Part of a small language model's weights.
Size: 2 heads of 64 (1 for keys and values), MLP 448 SwiGLU.
Each number is 128 + 24 x the weight over its row's rms, rounded and kept within 0 to 255. Layers, rows and columns count from 0. Numbers have three digits each. The size before them is the row's rms in percent of the matrix's.

# q: layer 3 attention query, 128x160, rms 0.0728, rows 0-127, columns 0-31
# k: layer 3 attention key, 64x160, rms 0.0687, rows 0-63, columns 0-31
# v: layer 3 attention value, 64x160, rms 0.0658, rows 0-55, columns 0-31
# o: layer 3 attention output (transposed), 128x160, rms 0.0665, rows 0-55,64-119, columns 0-31
q0 088:142162166097110126140093086124140126115105137151077136149126138111132114085149129083138158136148
q64 135:151117155100143134112115149089117105104128151154140159124121137128148063142143122097128104104128
k0 130:113117111179146144134104098142162118143136083129130120115128122133109174112135161158149175118120
q1 147:159120154084121107147139121113130127156122128118132134135109130103145067131141145110142102078150
q65 116:135126155069097086115112151134113143108131160139124168122106121115160087120147138129124093159158
k1 140:119087133113164128160148130097121118079098147161153118176141132107132097078148130153104130120158
q2 125:175138152101105089140099130115103118094102145103138117133151152099171100102142143116174138102145
q66 095:132109107102103126139118152121115129103121176125146170150130111146119107126145114100146078170103
k2 092:117086121124174144135168126113148116107113126145180133146112097119144083112136154157120131121125
q3 087:099105126136124130155098137142139139147117147081079149144157121126151133123134110143129138096115
q67 106:108165141148075131129097145165133154113117123076107123121108078117151136091108116107119176162124
k3 110:155136168099089121122112153093132142113110161163138111173120132128139132068173085104118114133146
q4 097:128080143138136100153104126173115148148140125117101166121185135141137128134090122115159128123108
q68 102:131162148134074096155122125170126127149126123070116123106103074149113131117138135119118178188129
k4 100:148121129115070116137105147119115154116094147119116113146124133123170136091121087101124093116148
q5 095:065125107171154141102139153148157159152137138119146152109134106136112153140111115127110142110106
q69 095:144136172148138114146090122132154123173126086121110084125134106131135141108163129120104171095167
k5 091:138171120098094126129119109170109120138164144140110136109114157165092148187110119111128125120146
q6 094:146114161123148144135111088101098093118116123087066146134135117124142113127126151131139174114112
q70 096:108109133150105143147149148143098143093115124089137150145139113153106115086125128137129099149122
k6 103:132098131134102150151105093125142115101089125134140093142130152116143127108155142099134130119116
q7 123:083117140154139120158137117152132151150170132129093168117144113162121136119125108137101152116084
q71 096:157140159134105090127094147138160112121092127103125159109125087137174114131138101121092197154150
k7 091:099136128115103146099123129172153137106114142142110113143095117159112164145102126126104103103139
q8 097:085102130164179140144138082128093123166145109120105150104177093117116108139113154138122124127109
q72 108:159165141142105112157107089177121095132133134102087128085092107128146132148148160139125167159148
k8 097:151150105105104129130081145175096159111125148144144124133131167123152125132104101084138119146125
q9 084:118146156199123129118088137133137124148125126119135127111135106134139173128133130126159120149127
q73 103:122142139176117126142125128145154107156118094099118107141109085149097157125149125134088149121116
k9 090:120177113117116126123119109151122135133172162135139119093131133147116117152128143110143116130147
q10 130:100122143151135125144128135138119144154146162098137183102160114117130131112105117113111115103086
q74 100:133154143114121101141087112140153065106113079082138150120126111158171114088167133095105136148125
k10 103:144146142123140138139195118129135138129139159170119113159147140177108158114142135130109099130134
q11 105:098161120149086117129124158143137162129149143083146136134142133152150130116148056128160120127118
q75 097:179130144098104083091095123122168117141168154131118156100081117133157136121158105145111160111153
k11 116:108154130124169112135178114100110097159163134130097139143150123150086122137113111163121129133157
q12 093:138122148100092095123124166141109148130129145126115150129117122120123121115091111102168087129133
q76 111:099105118112146138138162153085119105119142124140157126154143118147133100144120093117115124124119
k12 080:138090140104144164141178109095131135152125112151105136182109141096142137104165136156095110117135
q13 092:106117107139174138127167142153131143136160129129146143125161108173116108158149089130126117117084
q77 091:172146118115117106135107120155124129126138164172084152082108101124171123172131146167160162166152
k13 109:110124128131134121122149138132098130124150128115100118125139107129126105171096107096141110142153
q14 100:161150122076070146140116155150138146095107130160146090136133147098126127104126162136143105107179
q78 112:113087099122176142127180127071086127112133138195153118143154154111111120122104123118142113098103
k14 081:126084116137141181136133119100122110122098106127138126163113154128145107119184135101102117123111
q15 087:146130114128148129112124147142124154113114136110121102134117113097132086177101141125122173092122
q79 101:117133128165161141158135049133078111129167128110115118132122131146138149160118143128148079140112
k15 106:136133138130075152150110137143116175124111118170149098133132165113145148101150133070156148114123
q16 083:095112072110115164135154120164127144109164119177160161141131145139135147157078110164150086142127
q80 097:136155119148144157143154141131162116143162156159119140102098134120183120150131126131134156169107
k16 101:141149146135104139116151113115060110161152096094144141118110140151134106149090136073123127124137
q17 091:110104102148155142104138078124151112145135111148115083117157127140153166132143133189087161167142
q81 109:155142140161121124131111116150146145168124115091092156113100091142118136102134125150111160149130
k17 082:141190127117111077131100139152132170132129132112152135087127154132136121129079105063127101122131
q18 093:159094109090128120107088135104108130116112155146127110157107148150152117117085109126125154152157
q82 105:073070127141146143105158169130133137128119133110176124166152149108090106132104112114126124113121
k18 091:124132158113080106098101120119168138137094103128144138140101086085163132115138128126142133121124
q19 095:108116096110161155145150139106099148143160147099180159145137117177157129126142098114140113136106
q83 078:120149130123147114143097138124152072141106104107153163109085122176158114171132154104191143150148
k19 103:115131103088134154159193131084116118165167136128110136153116135149103119111129089102110108120188
q20 083:135131122165157132119114112125079146126155132124111155116148132106137098155128103112082141093095
q84 102:148149162146101124104116117129159127133141142065108129100073133145121133150148123147127165152159
k20 067:134125075126160105136161135131135113140154136136129104135097104116104118163094086151149119160151
q21 072:125127156139123118070147129134132125139126131165144118147118131161143173129132087092142136162120
q85 091:127108131120143145116147162108115177129132155162148116151140147111104123129100103144102156107139
k21 095:109088154129145160082112120099138100154104080088101113128122135108119117128152122163132163121143
q22 076:145142157099087105131114137136147101118104104130151116130115140103114139090128166113139116126157
q86 110:104080104103155143125150159091107133114122147159161119159172149117112122084112120120129080095129
k22 067:125102137139136156141127120116127103111108099133136138162123162140134135093177151145103168115111
q23 092:123131115118111143169092109165104123109107119155101121100134136098099109152095184157125137121149
q87 078:122143158118120178142154140123157132160127114114086139117112147145143153160114115159134111086138
k23 108:136160128158098065122104135176124160111133138154169105118147113053178154156080136095146115131110
q24 088:106113140114112100105182167101160101141130109155161133162107159135116123085099119146153123122152
q88 099:107098109084174138152170160097114171102112151157154115168163133118115097118122105125099075120104
k24 066:100126146142123134109098113117173110107112083100135166127121146139129128120153140111151135112098
q25 066:097117111094117158186127136164139111079137105141144175114166115143125119138121189147133112136137
q89 087:154150118113141120144115112148156106133108114137129161101127097136173134173118145129137102156133
k25 091:151179110163121100139142146155121137109178147110139162077138155154131122144087133087144081142129
q26 081:142122101150202157108129129111083149127148145120124178143091116127178093171161087088120100130099
q90 085:159160124116130118149107085115096092111097110133123126105089100117130108208166144130162145159157
k26 093:118114123133136124110168127140129133150142135113086110121135111085098092167095106135130143151156
q27 114:132115127162135096143182109108156131162158126120131160146082117152143108124105079149134114148119
q91 111:150175125095145096145107137141131122111120136131112173106112109130159100116146120128090159160124
k27 095:131147126110167101163136113120133100131166121093091158120109136175087087148107119140093136108141
q28 090:113139167148120113167156106145121111152162123117081124110148155114087070115118127123086105104090
q92 086:139123136099099150109185115127182155153154132111103138115155137128104138071113114137068123126139
k28 095:150099100122156105119143108116113131070124126120148088189125095154131141154134129151147169141132
q29 101:138138178108113158094145140137146147099096107162173094110189151133124163140138156118131133099163
q93 078:118115159140158128114181124097142171141142130125169122156151121141142155131106107126083128111118
k29 077:110127155124127168130111140127160158150120118134169106111137190126152152088165133131164089116096
q30 107:084125145097112137112170152132111133135114140098133105123176133152135185083097142150120132126159
q94 101:139135144108087125074150078128108159139141130137129124093140109120153155108103142118128147099185
k30 105:111110129158132176138100133126094132114114157155133145123146185141112131098123159137124102109140
q31 099:181121106119097152115131115136174127134149089155114084083167133127116146094163168140095118124149
q95 095:096133138126154111132146165112166161137144095146116136148088168138088142137139115118168116093170
k31 103:124151136142099093105116155149128185143094146161170127106142127148175159116136104111144156125095
q32 081:107136116117110147147099127162146109109103112148106129099181135099134133140121200120134140117134
q96 087:107153124117150127170154129144129110154105125169121148120140129132178134165109129121115097158126
k32 147:133182149148108120146124170174120184134149150132144108064105143129165159133133132093149090132115
q33 117:133162115136127130145104073177109112090134153135106127091141116105108137186164176137096110156096
q97 118:127184157150110130143116114154187110121169129106124133097120125142163157159148121111106142125109
k33 069:166152136145130066164133138155125160143129148158160097115157099129177140122126134122147110132111
q34 079:097128131138145117121159129108143172161140126121108113130096127125139125133148105155138145143113
q98 087:126140120141091126164113140131128163130113135166108094131110122102163139100140139122075151124105
k34 101:142117133093125201061114134123128076110095142097129080126152138170105144155134150111112100118108
q35 115:116148127137135125137158113133115104122122142115181102154101121175130165091136107109131129132136
q99 101:138124127134116143164115116146055164087065134143125138135143119142137111123122157144148139135119
k35 081:097145112125135145109125138146126088125105089137111167124135127183080128116133122124095109105122
q36 096:134154117140155095126114112143133136127153120152131163121096162123128100151155128078112122124071
q100 088:137138125128167106153130129113158107129120128124142130129097117122141097192105125090117109142142
k36 083:177132079143142067141114106126143135124192122104124106122081097111137125141141107138131182135135
q37 101:052108088151156131128106108101113146143108153129115154157093122132108124155125114174120152146127
q101 106:157144128155097088137072106140120073128114117105114084141096110129141130109142142130118146158144
k37 109:156110098105111152101112095102118144122152119115104141159144112084091131137114140146143104111186
q38 073:153120098118138134122140126163121089129131131133156178108162145130156124105112166122129101134151
q102 079:115148116126124136123117123140137100143099073128150189112114137161140106205118133118152116156120
k38 130:125169164132138104173108156154124155138134132139121138086157132124159146136091126103170124154113
q39 084:111140127129120098146121097158116125154168126103083107093111089132105116183136160185138131141125
q103 110:135161126101145100157109146137126122132149147108109136092088137121148119147133116134135103122161
k39 069:184129113156148075189123111166132143109173152136142092115121115121119116141134124144105157132120
q40 061:138109087124126102137145133147120138143172141112185149138111105177174112111078107139161089139142
q104 059:135143131130145123134111113144143092112063143122118147123121107168152148144155130142167100137122
k40 178:123190133126117078172110119190118131154133126105106124053131110116130143133096114128136161132138
q41 146:101152113169122091152129107154128125169165133106090146100091107098119141142102108154118132147095
q105 175:158162113146129103160126130169165124140168121122103111072112103103147134123116124128092154136127
k41 061:178139110134140062133123093108120100105161151105125123137111094173125109142134121149097126142135
q42 105:186101123157131112103114090125124144109109142112128117149117085107098110146156126120087149139134
q106 095:151146124125117083119116070111095124140140088160098142116096109109123147118099136130146122130123
k42 092:111095148114137144149092156136112106134077121168098128143166127087121110160162139102131135128141
q43 112:119117116150096147155150125119143124129135160145117125130139123132078155093157149158148128119157
q107 100:068136141162149143109170091120134141133111112132178170126104123152121132172159122126115151135054
k43 100:087147170121157191137141141106145130131074123174127167099155177150154146125110157112123067089117
q44 096:146182131126159095132136138127115134161124182126088128085138110110125127157151132113136131145106
q108 090:163164124132128093140135136140141158144182131139137097084107139131124140161116117116083097125140
k44 078:150065098145160109125131130084150146105137145138128102178123136138117102126169110140126128131127
q45 087:150110142162156155144125154117129193098120171144152115160129124195110092103141105156147126127122
q109 090:138109146151142144078128148126191113084154143103146159138078126138133148073148136129137128140090
k45 097:085103119105130196082132129088153130143087110137113130172178175153127143133097124111133114119129
q46 117:128174120145145108160119120147164127154121112137094146086128108082134145165130146115130107154106
q110 103:127163099132138091164146146151159112169152116162121118083112109145128141146094121138079110149123
k46 063:165109112136154116124146124093123127095169154108142091165099110172133118113182144117098107132115
q47 089:124150111128153172166138151104147143140072109125144142142149106126133130156138144084147110150159
q111 099:119148130141152110119138126131162106133123128152126139138116104123140142161104130125081117121111
k47 136:117102136120126145134141131092142128142122123132142128171141155155110102112154145111142107096129
q48 084:117120117172107151128125111145114143123165114115156137142096131157117137110089093101121134106116
q112 098:155131151110113132100106121124115130133071155111141107148096137120151152088119127128160146117120
k48 081:132116136149086093080112110132098113149173107095121122101099125076105168118094130133168140103130
q49 097:135117142090114170096134124160178089078112104150138130113176166117128149146113158095107113125160
q113 094:143120135128156110093115131115125121153174078111117154122151136115131132127118097112118140175157
k49 095:151160162149108110170118175110131181172165137158150164125123134120121127143118133143154117146147
q50 118:107117146140119141090134087135151141151148126107101092131142116108088172144107150122119156104144
q114 101:127131125157125118120146080123116154152182092146119111128154142106129146104076131146127183125121
k50 114:138107175102101148084126160109061149115089163165130103120150112105132138133139128150101100123148
q51 101:128104103139107123109146087130071094103153145114153116133148141122103130135113125132100129148132
q115 098:152135114133096138117121149105142174110133121106116121119133124141111134123160102114126156118114
k51 102:098138140157139116119094131135129134130105112149149130136195152074149109109091129166140109153115
q52 109:086124111111158127144125159120182138131082130164112149119112143138138141068128142153159131096179
q116 093:129144108150185108168142118139131071137120099127089121121124105121152126129136159129123108126117
k52 103:121159103103119154175158156095157142125145148137107225131120164143146115102147133111129130094140
q53 088:097113132090126164126084166134146148113113130143141162113146131164116135143104168107143098111115
q117 103:120096091121127141104111144128142106115160126099086119126131140165125135074129138152155111126151
k53 081:128143134100132143132143146157083130161132144124107106108158124101164208116125118129118141165152
q54 102:111090130132103134119091093151099124089132127139136138137137144140077116118106153131112151115103
q118 087:129096130139115171124125132127122146137118135076074142128135133123151151086135128125130153119115
k54 083:099167156142111131120102123177108121147112099141135148115160125093156182133094143141164120137139
q55 105:157138125166099112105118089122126127104179110168124103128129119085102086150145125139084142115114
q119 106:102132164130104116103108123133144159145146132140158139143123129163089142114119113130103147144131
k55 106:150138146109110123091147137107139128121127112111172070135147088155095160128097113133138135122115
q56 087:143131126122126158184117131147149141100107146146122153120164140154129113138144173104142092111100
q120 112:102132142129156136123123150148162087122109117147130155147120141189118130129119129114150087135155
k56 095:123146142115122123180112137151124142170154127130135121105141135116141201145089141128143110121126
q57 120:088163128103133142165117130133141157164093128144082145103118145119157146093093128128157121114111
q121 090:154116122148097122150157108135107134155117139129115112135102123105145157103122142107091095103135
k57 113:131131139150093114100136104110144159114156139098093134125124127171108131119141129129119141123127
q58 104:141125115171116147133144101139104139111152166124154101155138142152060127147178140135125146108121
q122 098:136143147143142126109099137149158098084075115151170122157123148145114137183101128130127160164133
k58 106:131118128111134120107136142130122180155096100133146134126161090085151152172096138157172134118145
q59 087:132140163092139142136154160133176164156122127168123092124156106114141114170133143168141125104141
q123 121:128119108113145119123098142147120111088127129143163115142154140141108136158112128176152114125173
k59 106:157102167113123112154149108149145166125120138130150091135172093113148119114154123133120194144089
q60 119:082128128096144111156157131114116137129106136145079115126120150135125143100115155202145164113150
q124 108:140118119167170136139112108140115146127122171121091101115113135139150118098132131128132063110127
k60 113:147138106127115133189127118129159157093133128149114165129128160096141125081144116143133140132139
q61 089:102151105165144111141135106127088131129164155161106096127104149120102156141178135119120124097112
q125 095:151119117161121151155156093128146179154161113137118096127140128132099139125125136142099149135116
k61 084:122125115101120114074111127092116119116110142117131117181138117119142125107144091152120112108154
q62 096:130134145114117146147093126140140151121082136148097125113182109103132143175107164134151118122150
q126 092:094111106133154151094153131105126129152163104124110176113125111144126144129099116136138109107120
k62 093:119124198128137161172133133134107138154117173160145090084151145068159165107120130097092093105131
q63 107:126152126142144139135139111144058155119116173163083086118137105168113132146143149178097144091082
q127 125:147109129123126144142182119113092149134152127130075132124112140146118142095141129148124085099153
k63 117:118120145127111120113099100165171137100120114120120084151149140070108117115130105122120128121139
v0 112:096123127092098138126111155117173141113122130087110167096124119103153117115144127143152074111122
o0 123:113114132114088127153121143133144090117127127101104123140168140090147114092103126112139118138152
o64 102:111133125124097179117136110117123159170095111110097166089151117141108152111095110128147089098125
v1 103:112115123137130127101120139141134092107084092089156148130153104101123125143085152141121088160150
o1 114:128156151117084178105101144145156174148114138129093138081147129158134149127122166126145119123168
o65 094:149103115073119174137110082152109150146124129177094107134154123125112135112102148144137122150135
v2 084:164158170150102127100105103114088172087113195155103090127146160166145153113143096174121149133114
o2 082:126143123115152145108125128133122113136145137117159144101109103128119123154108123082109132101113
o66 084:147128141137129110133154172112144111117132169137122097110142116171089111158118123141163140108164
v3 101:123112158130106138094129149111112136161135142135126117128174110122143129155098079152110151132150
o3 111:130123172114110109168102117135147139152082163121035144084115087107123159118090137134136089113128
o67 092:145143154119118188144156135143104117121126158121027151060152125165098126092088124148143156106157
v4 092:104100101138160112123108141119158113156119081136132153124155121115101141156065093168127147147097
o4 098:122125141123132119115116138122133140137108138128135131111119138126171123103109154134126148123139
o68 095:107072057109152148184132099115099122154149091132133122139123116080097134085119142128123117138131
v5 085:128132085093119144137121108156136084107104075136099109147162127166120128142129120148104141144172
o5 093:107133118108117183107155177139151136135120123100157155137161157117139137157141155068153086104144
o69 077:142132136095130133116130141103124120125112129166159113180150122122150111153100115142118106139120
v6 100:142136101138125136146152074149084121070122158151124099143148160165120100135122144161113095178132
o6 094:116166145130123189128115164128150084123131121089158165085136138144157135165127135068120113102115
o70 104:151155152111087121104153171115141139087128166159152111160178128146136114165139137097153144116119
v7 102:152142180134138120073082113121100116109113132122155147115142087149095170135117147127123095179119
o7 095:159136113118112161109125142135143142153144153160165135073119121145101119151094114103109123121109
o71 099:126094108096105135114098124161135090116127160166145115086108104127112127166134142085135174109130
v8 115:145146118151132120129090136125142083116126158092178120124084141132099107150120132136161106127144
o8 116:128119108126141142083104081118119131119101160167137118124128103150112124136124141126086118119100
o72 107:132100126133150126139134183151148090110133146106180103125134146158155164131123115179158128102132
v9 106:092116148109140115078114121131112137087142167135125108129151123102047136165110155162141130153175
o9 111:138096132144104146175121134125153121116133127098122164067092164151172106120130075119128128100175
o73 096:137129146133118099132101131129116144127118134169138111123172093167158132138102123120129168150147
v10 098:130146147150130125087139092129186112161134099069120067122094155142132147124152127118176118102080
o10 109:128148132160140112127139150105105145127146109134166102126111123131113108140151176154114154115167
o74 098:116103099117146104190149107124116133125181129106160142131143141100139132078147139194103121122142
v11 106:096146160130152140086172121137121130130147096160116107114145155147121145128162133083176112103122
o11 106:143118124152129144155143134139162120154138097153124130086093126133122141123122130167140161120166
o75 104:128143130134118125128128093101117181147149108134121145099143117099140112117162133121117151131142
v12 099:105108114170151159128160140129129147157139122143121077146166088148105161146105061155080163140128
o12 106:154122124109148116154148131127131142129114109116124146123084156113159136147162139137147115112161
o76 094:122106128156157115180104133105094103119141107126119123155134091123107133111118146134123161135132
v13 092:140131172085099102127088152108150132130103136099157132148157125098171127106121130115162103140195
o13 090:107125139113115119117127125122112164155114144133088133133156104143076136130119128124125119138121
o77 095:141147159110138127110134122152144125121117150133117114104125121169123150140080124134134131108159
v14 085:144124137167142123152146082103110107129148130156130158134123098138094115149101125154123156147076
o14 087:172148117147148175094138157110150113130157104121177124135121143128152098159125134091129146105069
o78 098:111101101134134113149130144121143100120152099147134111165084102095115119145161150076155131127115
v15 082:184141117121122105119118092142101121089128145153119145117146124150182117136129096150081108182153
o15 073:128145120125142104121121117160122130126143138123117131081125105122130127168121122121124118127121
o79 076:146162122127135089106115137150134120122124144126109116090112118143126132185126127120134125146135
v16 084:140125122106140127137112108122109096095102105169130174132144097158163123149121122154077119186198
o16 075:147124111122146149106130128183109144136129119120119148085145119115153133150130136102151112132130
o80 083:140163113123154123089103134147116113136103126144111115101108116147135134185122138102141135166151
v17 118:117095066161135136111114118129143107116133143126150119133096083137083135127092130133086122147064
o17 117:156140136149132132151095118160121128088151154106093131139146138124142105126182134124130139109157
o81 111:121083105125144142146127052119121120148151142107107117160126158128106105071139131114085109147098
v18 095:120124165133114141160122140135096178153140201147126141104105149132158147092175141130127148066115
o18 113:137101119128152050141131082119093102126139135145103096166106117106120132116118086160111137155135
o82 084:114162144170120128102140132102116164141127143118106160080124128131140123112138099144122108099137
v19 108:106130140092127116129142143114160115136119107125155141124105105081175133110101161085118122125136
o19 124:114139127122122095139115175098106144148109118092124095133143136142118112088090130156172162158157
o83 098:107110089112116144151135107169096101140133116098115151127113148103139121103116110140100162161110
v20 122:120134166123130168144144128104078136160118141150117108118088099120136147106136172076133067135138
o20 123:158151102109114110131094166126102157132123095145097087137122129121119120127106114172139174190162
o84 116:106141118134130139085134099133147138107117117134127135088117119137134139127136138094152146116163
v21 114:087138135148153131113125066119083102130103127142101157121137116136154112108094131120133149150110
o21 114:130143108120163100130123134095110106146110098113146118096133149120110090142083113131118094091151
o85 104:124098086139112131151167092168106116121152167105115115145123161107101106081102125162137159121092
v22 082:133134074117134136177116097126074106074133169178119150137117125175103134130128159147089143167132
o22 089:110109107122150177109125156145136095133137111109186129168150163135131107137125103077116136128068
o86 080:106121143140107124087123174130176099104095148137157096175114140131114100182135114091153154132111
v23 107:160133172125101122125137153126132171106147158133175146134076107131151122098127145158118102138121
o23 101:160142137128153116095100086134099136121154160146118121113141091161080128108095119129104154118066
o87 106:139141145136124101093086166163162129079133157126153108138107182126086112163147131123167162123134
v24 100:121106113124149150141119112114136157144160133164138149104163090104075144102115112101138145116115
o24 114:108090123129107115174119121137158074149134126102115130139107150121156118087127092149139118124117
o88 089:102102122151106154142142115122124152160116127105103150089103114136127132101138163098127112086122
v25 107:102104124147141121145136138129052106083121131147096160125161109128106136164131165132127137183169
o25 103:131109131118107150140117124143145125111149089131133155097103171130176147117121084156137132152142
o89 107:117134129139102119091108110128117130115097119168119126124133102122122116158111131082111137150109
v26 104:109123094164159150083132090127159089159136107124138120123176073149119120122097099126159145134109
o26 100:151124156149106135157133103143175152146134139111095154074117134120131134141170152138138091087137
o90 105:135121109105141136165137067108110144156144154126079124101133102134131150075138165141109119088114
v27 093:143129151151105145106105099119096111104130155145117158106186149081110113165120145144097116094113
o27 096:153110151138101151136088139130158120143137162103100165083102115123122137115111125092121090105155
o91 094:188124150099107182121129117131125121136148120133090149070166123156139117111128144125138110090137
v28 104:085118135092148132167137126127130163119136142154122141123126160124117129122133112155108150121155
o28 113:145074129119174097163146137137105078138126128129112128150123144098162119105102098113140113136130
o92 093:074139153178133120147132157128086147148116092102129156134144106102134097132107091098119157129132
v29 098:141109139136135149152125135133107130118145145146118151128152112145087103166105148116106079139173
o29 099:155106073102131155128119154123131149129128126170135126096107147143161141113157084115108098178117
o93 102:122135160148108120113079156137145113095110107152154116108093109135155123163133142064138118152135
v30 116:151145144139143105120117141129140121149116115109101112124153139051086093133117147117151160119096
o30 114:130142154139131114116133147107137145133159076104153151148111140154111157107119165166113110129134
o94 107:162095141126155069158127154154117078109125114112131166136108124109125176101140149135148163113126
v31 104:167131099111105101137140127126110130162152144159149144129127162115154113158125127168123144116110
o31 102:115148179152136114099090110111107120112108167131113124103132075137123126134100152136092144110090
o95 102:162142104092139162122164155123128146114168125109158150111178181110105144105121112149154146118150
v32 097:146139175142139120156127134129168123142118080114161135130143168123142125122129094097142097126138
o32 111:129147128112146093092131138085088116146133150152169141122109084102130132102084150131154145138113
o96 087:098120074095146142157120103121087128137132101124136142134106103084149123147137143099093082132129
v33 099:123133127094126136126091127127103115104097108125099108135155153142167102127123127099130128143163
o33 106:087105107099125131140155139130132164115119123123145145130155151147121142150157126134121087139151
o97 094:144154140111142113089122127115139133120096149135148101142145125167136142146093115133111113140133
v34 104:119119102088137131140172147094156109151124131097081198120075104146141108137084099127163091152081
o34 097:129148165120097124152113137129120108145121128130096128137158132099153120108099190116121125134080
o98 102:049126098113102182139161129125140141134089109093093148148136157114084127117127109107137081095096
v35 099:127124115129088124137135126116118123154126142133152178137091115105160072105130147139111145118096
o35 112:154159162128130085129103097107100127113139134128061135141132093101090120157124114139116112130102
o99 095:139168140108154123101146108135141136131141124110074139127142145153118145102108086124150128119097
v36 113:102138116106153151075131134156111120111123123175125104124134153127087136160135153137103136114153
o36 104:165109130144141157131119157166149141134124121135130128063120144161137144115125127122151150113176
o100 109:145129161122149125107090146120124160126150113145175112137176125109137111139134091122155176150166
v37 104:118116085134106172129141144130119112117123117107099130140123154152170083138117087154135101134119
o37 101:140150144092130123154126131132136151112117154136100167096137116138140171144141161106116096145164
o101 105:144173143114124147111135121112121134107108126123119105156165146154106120118118131145120103134099
v38 066:182129152099140124076116120113123130130072134115121130126153145111100138142118153063134151126133
o38 067:118111122129098136132147125147128143156129098138128170111130124141112142158123129127123110121144
o102 068:174121136122145132106138158151140113132084136134140133089125120157154131110128160114113117108168
v39 064:161139125118144108099130094135155109120130106117095148118139130102177088163134101137108140147092
o39 069:143152121126136092133122121151126126132144129124108130079122113111126125162116134124120118134126
o103 064:142146112125131076139125129160131109127142118108106122092112122117133134157127123123128116145124
v40 091:121130105116117168131172128164127164109145123171162106117144105104166115111172180091101105113112
o40 091:121117124126145103123109127117142123110126128138136104106094136167104117119166049148121138127105
o104 098:141160159136111087098070130124159174111156144120173123130124120110144108118143123086126150118129
v41 096:152113133092138094120090112117136141146101138145133127133113120134116180125094096125164134126160
o41 102:105137093112142149087149163134103143158115142159199099154165138157148112137117148092111152131123
o105 100:105083098129151105143127167152165103130126136158196092144100136101107108146127129123133113122165
v42 080:152151126118133097108103115135121150116134174133098110090155110097137103157113113135114153155088
o42 074:130145123126129083143117123149128118123139133120108127078117115106130118163115118128117127128132
o106 072:134131119129126077143128128146135120124138135119101123082116118118124127160123117124139125124140
v43 096:136145179179115136161118132142074133131156151147124104111147153105160102104136174120110108100115
o43 110:164135090125147103088105106082105150108144131142151112116086134146099142124139094179121124152143
o107 101:178152143158133092106092113115106120087140144135142113117097142147168145153141158136147129145131
v44 103:142141127177140120119142112139127113146145107103119069138105163132113140139162145094158149108100
o44 112:147137105165151123114159109090110150106147106160172114154088134145127113153163136179112148129163
o108 099:146131110150151082158131105112104117120170091135175142162116124110175124105165151165078118160125
v45 108:167134103122137124133126105143139101133118136104130114131099130133125135163152167120161151137142
o45 109:113108143139122130123116126131122152123107128134130088137139110125116115158146141134107106147104
o109 103:121126130083119158140146136138153114105136146137170160099160160124136145122134136177101127142157
v46 097:135128158127161147094104149108110132098138100112101108116154118124135114146127095071140126136103
o46 108:122085102095130118134126106096165144131080163185141133074091110134135135120111125179110096116139
o110 089:112084106153116152176133133130101104110140117104107115103118130116115126110099126141130123123110
v47 104:125144158107141112099125141129154124114107115131089106122152118091141132168134160112161107116188
o47 096:099097106113102152124136149147121180154125072111117129120124160090125158057119159118145150161185
o111 107:149135155114165108120095112103108128132118129151159118081141124126170137141138151150125116118160
v48 104:157138129131115168124120146151188152118153097154184112117148096114166110165154113124124144109155
o48 099:074077133130153107154140108132169130129089118081107102108099097141120134124135097141142129109125
o112 107:171176138117142132121116122140134146133168094081148126117101149145139139107132100179130164144153
v49 086:111120112160131128169107096147092089108118143149151148131137119149127127100133149156050096152144
o49 098:165129107109132152107148093150120146115160137134109145157163152106133142151167112110132090123125
o113 089:140146133137124127077101109115111135143107154177078097139119100149151138173132151096107092144096
v50 094:124111099070136128121135126099140130174151085158092149115126125135129103163126134104172172112122
o50 098:137094127109123129151134169104135121135090134152118118138159108065160141128119160119110111147088
o114 094:110103093103135164146172136123108127123133093130123159113152168097118124105121127134100091117093
v51 107:102111159122123147132180172122130200155153154090124147119109143120145117113138117109153084103105
o51 115:141128153118115069163106097115122101131122144158085114113094118132137136100103111177117147154131
o115 096:087158145136082159134113121122133174111114133108103160100145140106111131099147130098133135109122
v52 094:182129117182142105152107084129114115088131139149150120132130112149120155138124146176076132167130
o52 096:141144102148159186079130146141124124132148122104185124126147134142144108162134116070141138106075
o116 093:149111104148145106124110153140143074127143128146151103138081094121140125187169162081143146150138
v53 121:114121192118118117097125143124149125144084143144087131119084143123131152132103101088131164124163
o53 115:084162094123102155133150158160093115144123102132157106142125116149156138110088140144126142150151
o117 114:115131125136105131090154142124181142122087151100149110108102159136129137138118076133160090116187
v54 103:146124089127145121126125063145122081080127110159118160141146130141140107147103102169113159143146
o54 108:128144108142155199114164150142142135146137132109164153123167135143148121158150161054128088089110
o118 101:165147135138156110125134154144144097144120124148142086175107135136145103166139147125127097162104
v55 102:120127112094122155166107107127140160155125139129108139116108128167120142120137113152087155074127
o55 110:138105097105142096134138148130109091117128127107165081174148144105161111126122128103133129158135
o119 092:099102116128139145137125159073144146145116124130181125136153131100091130139104101124156135114158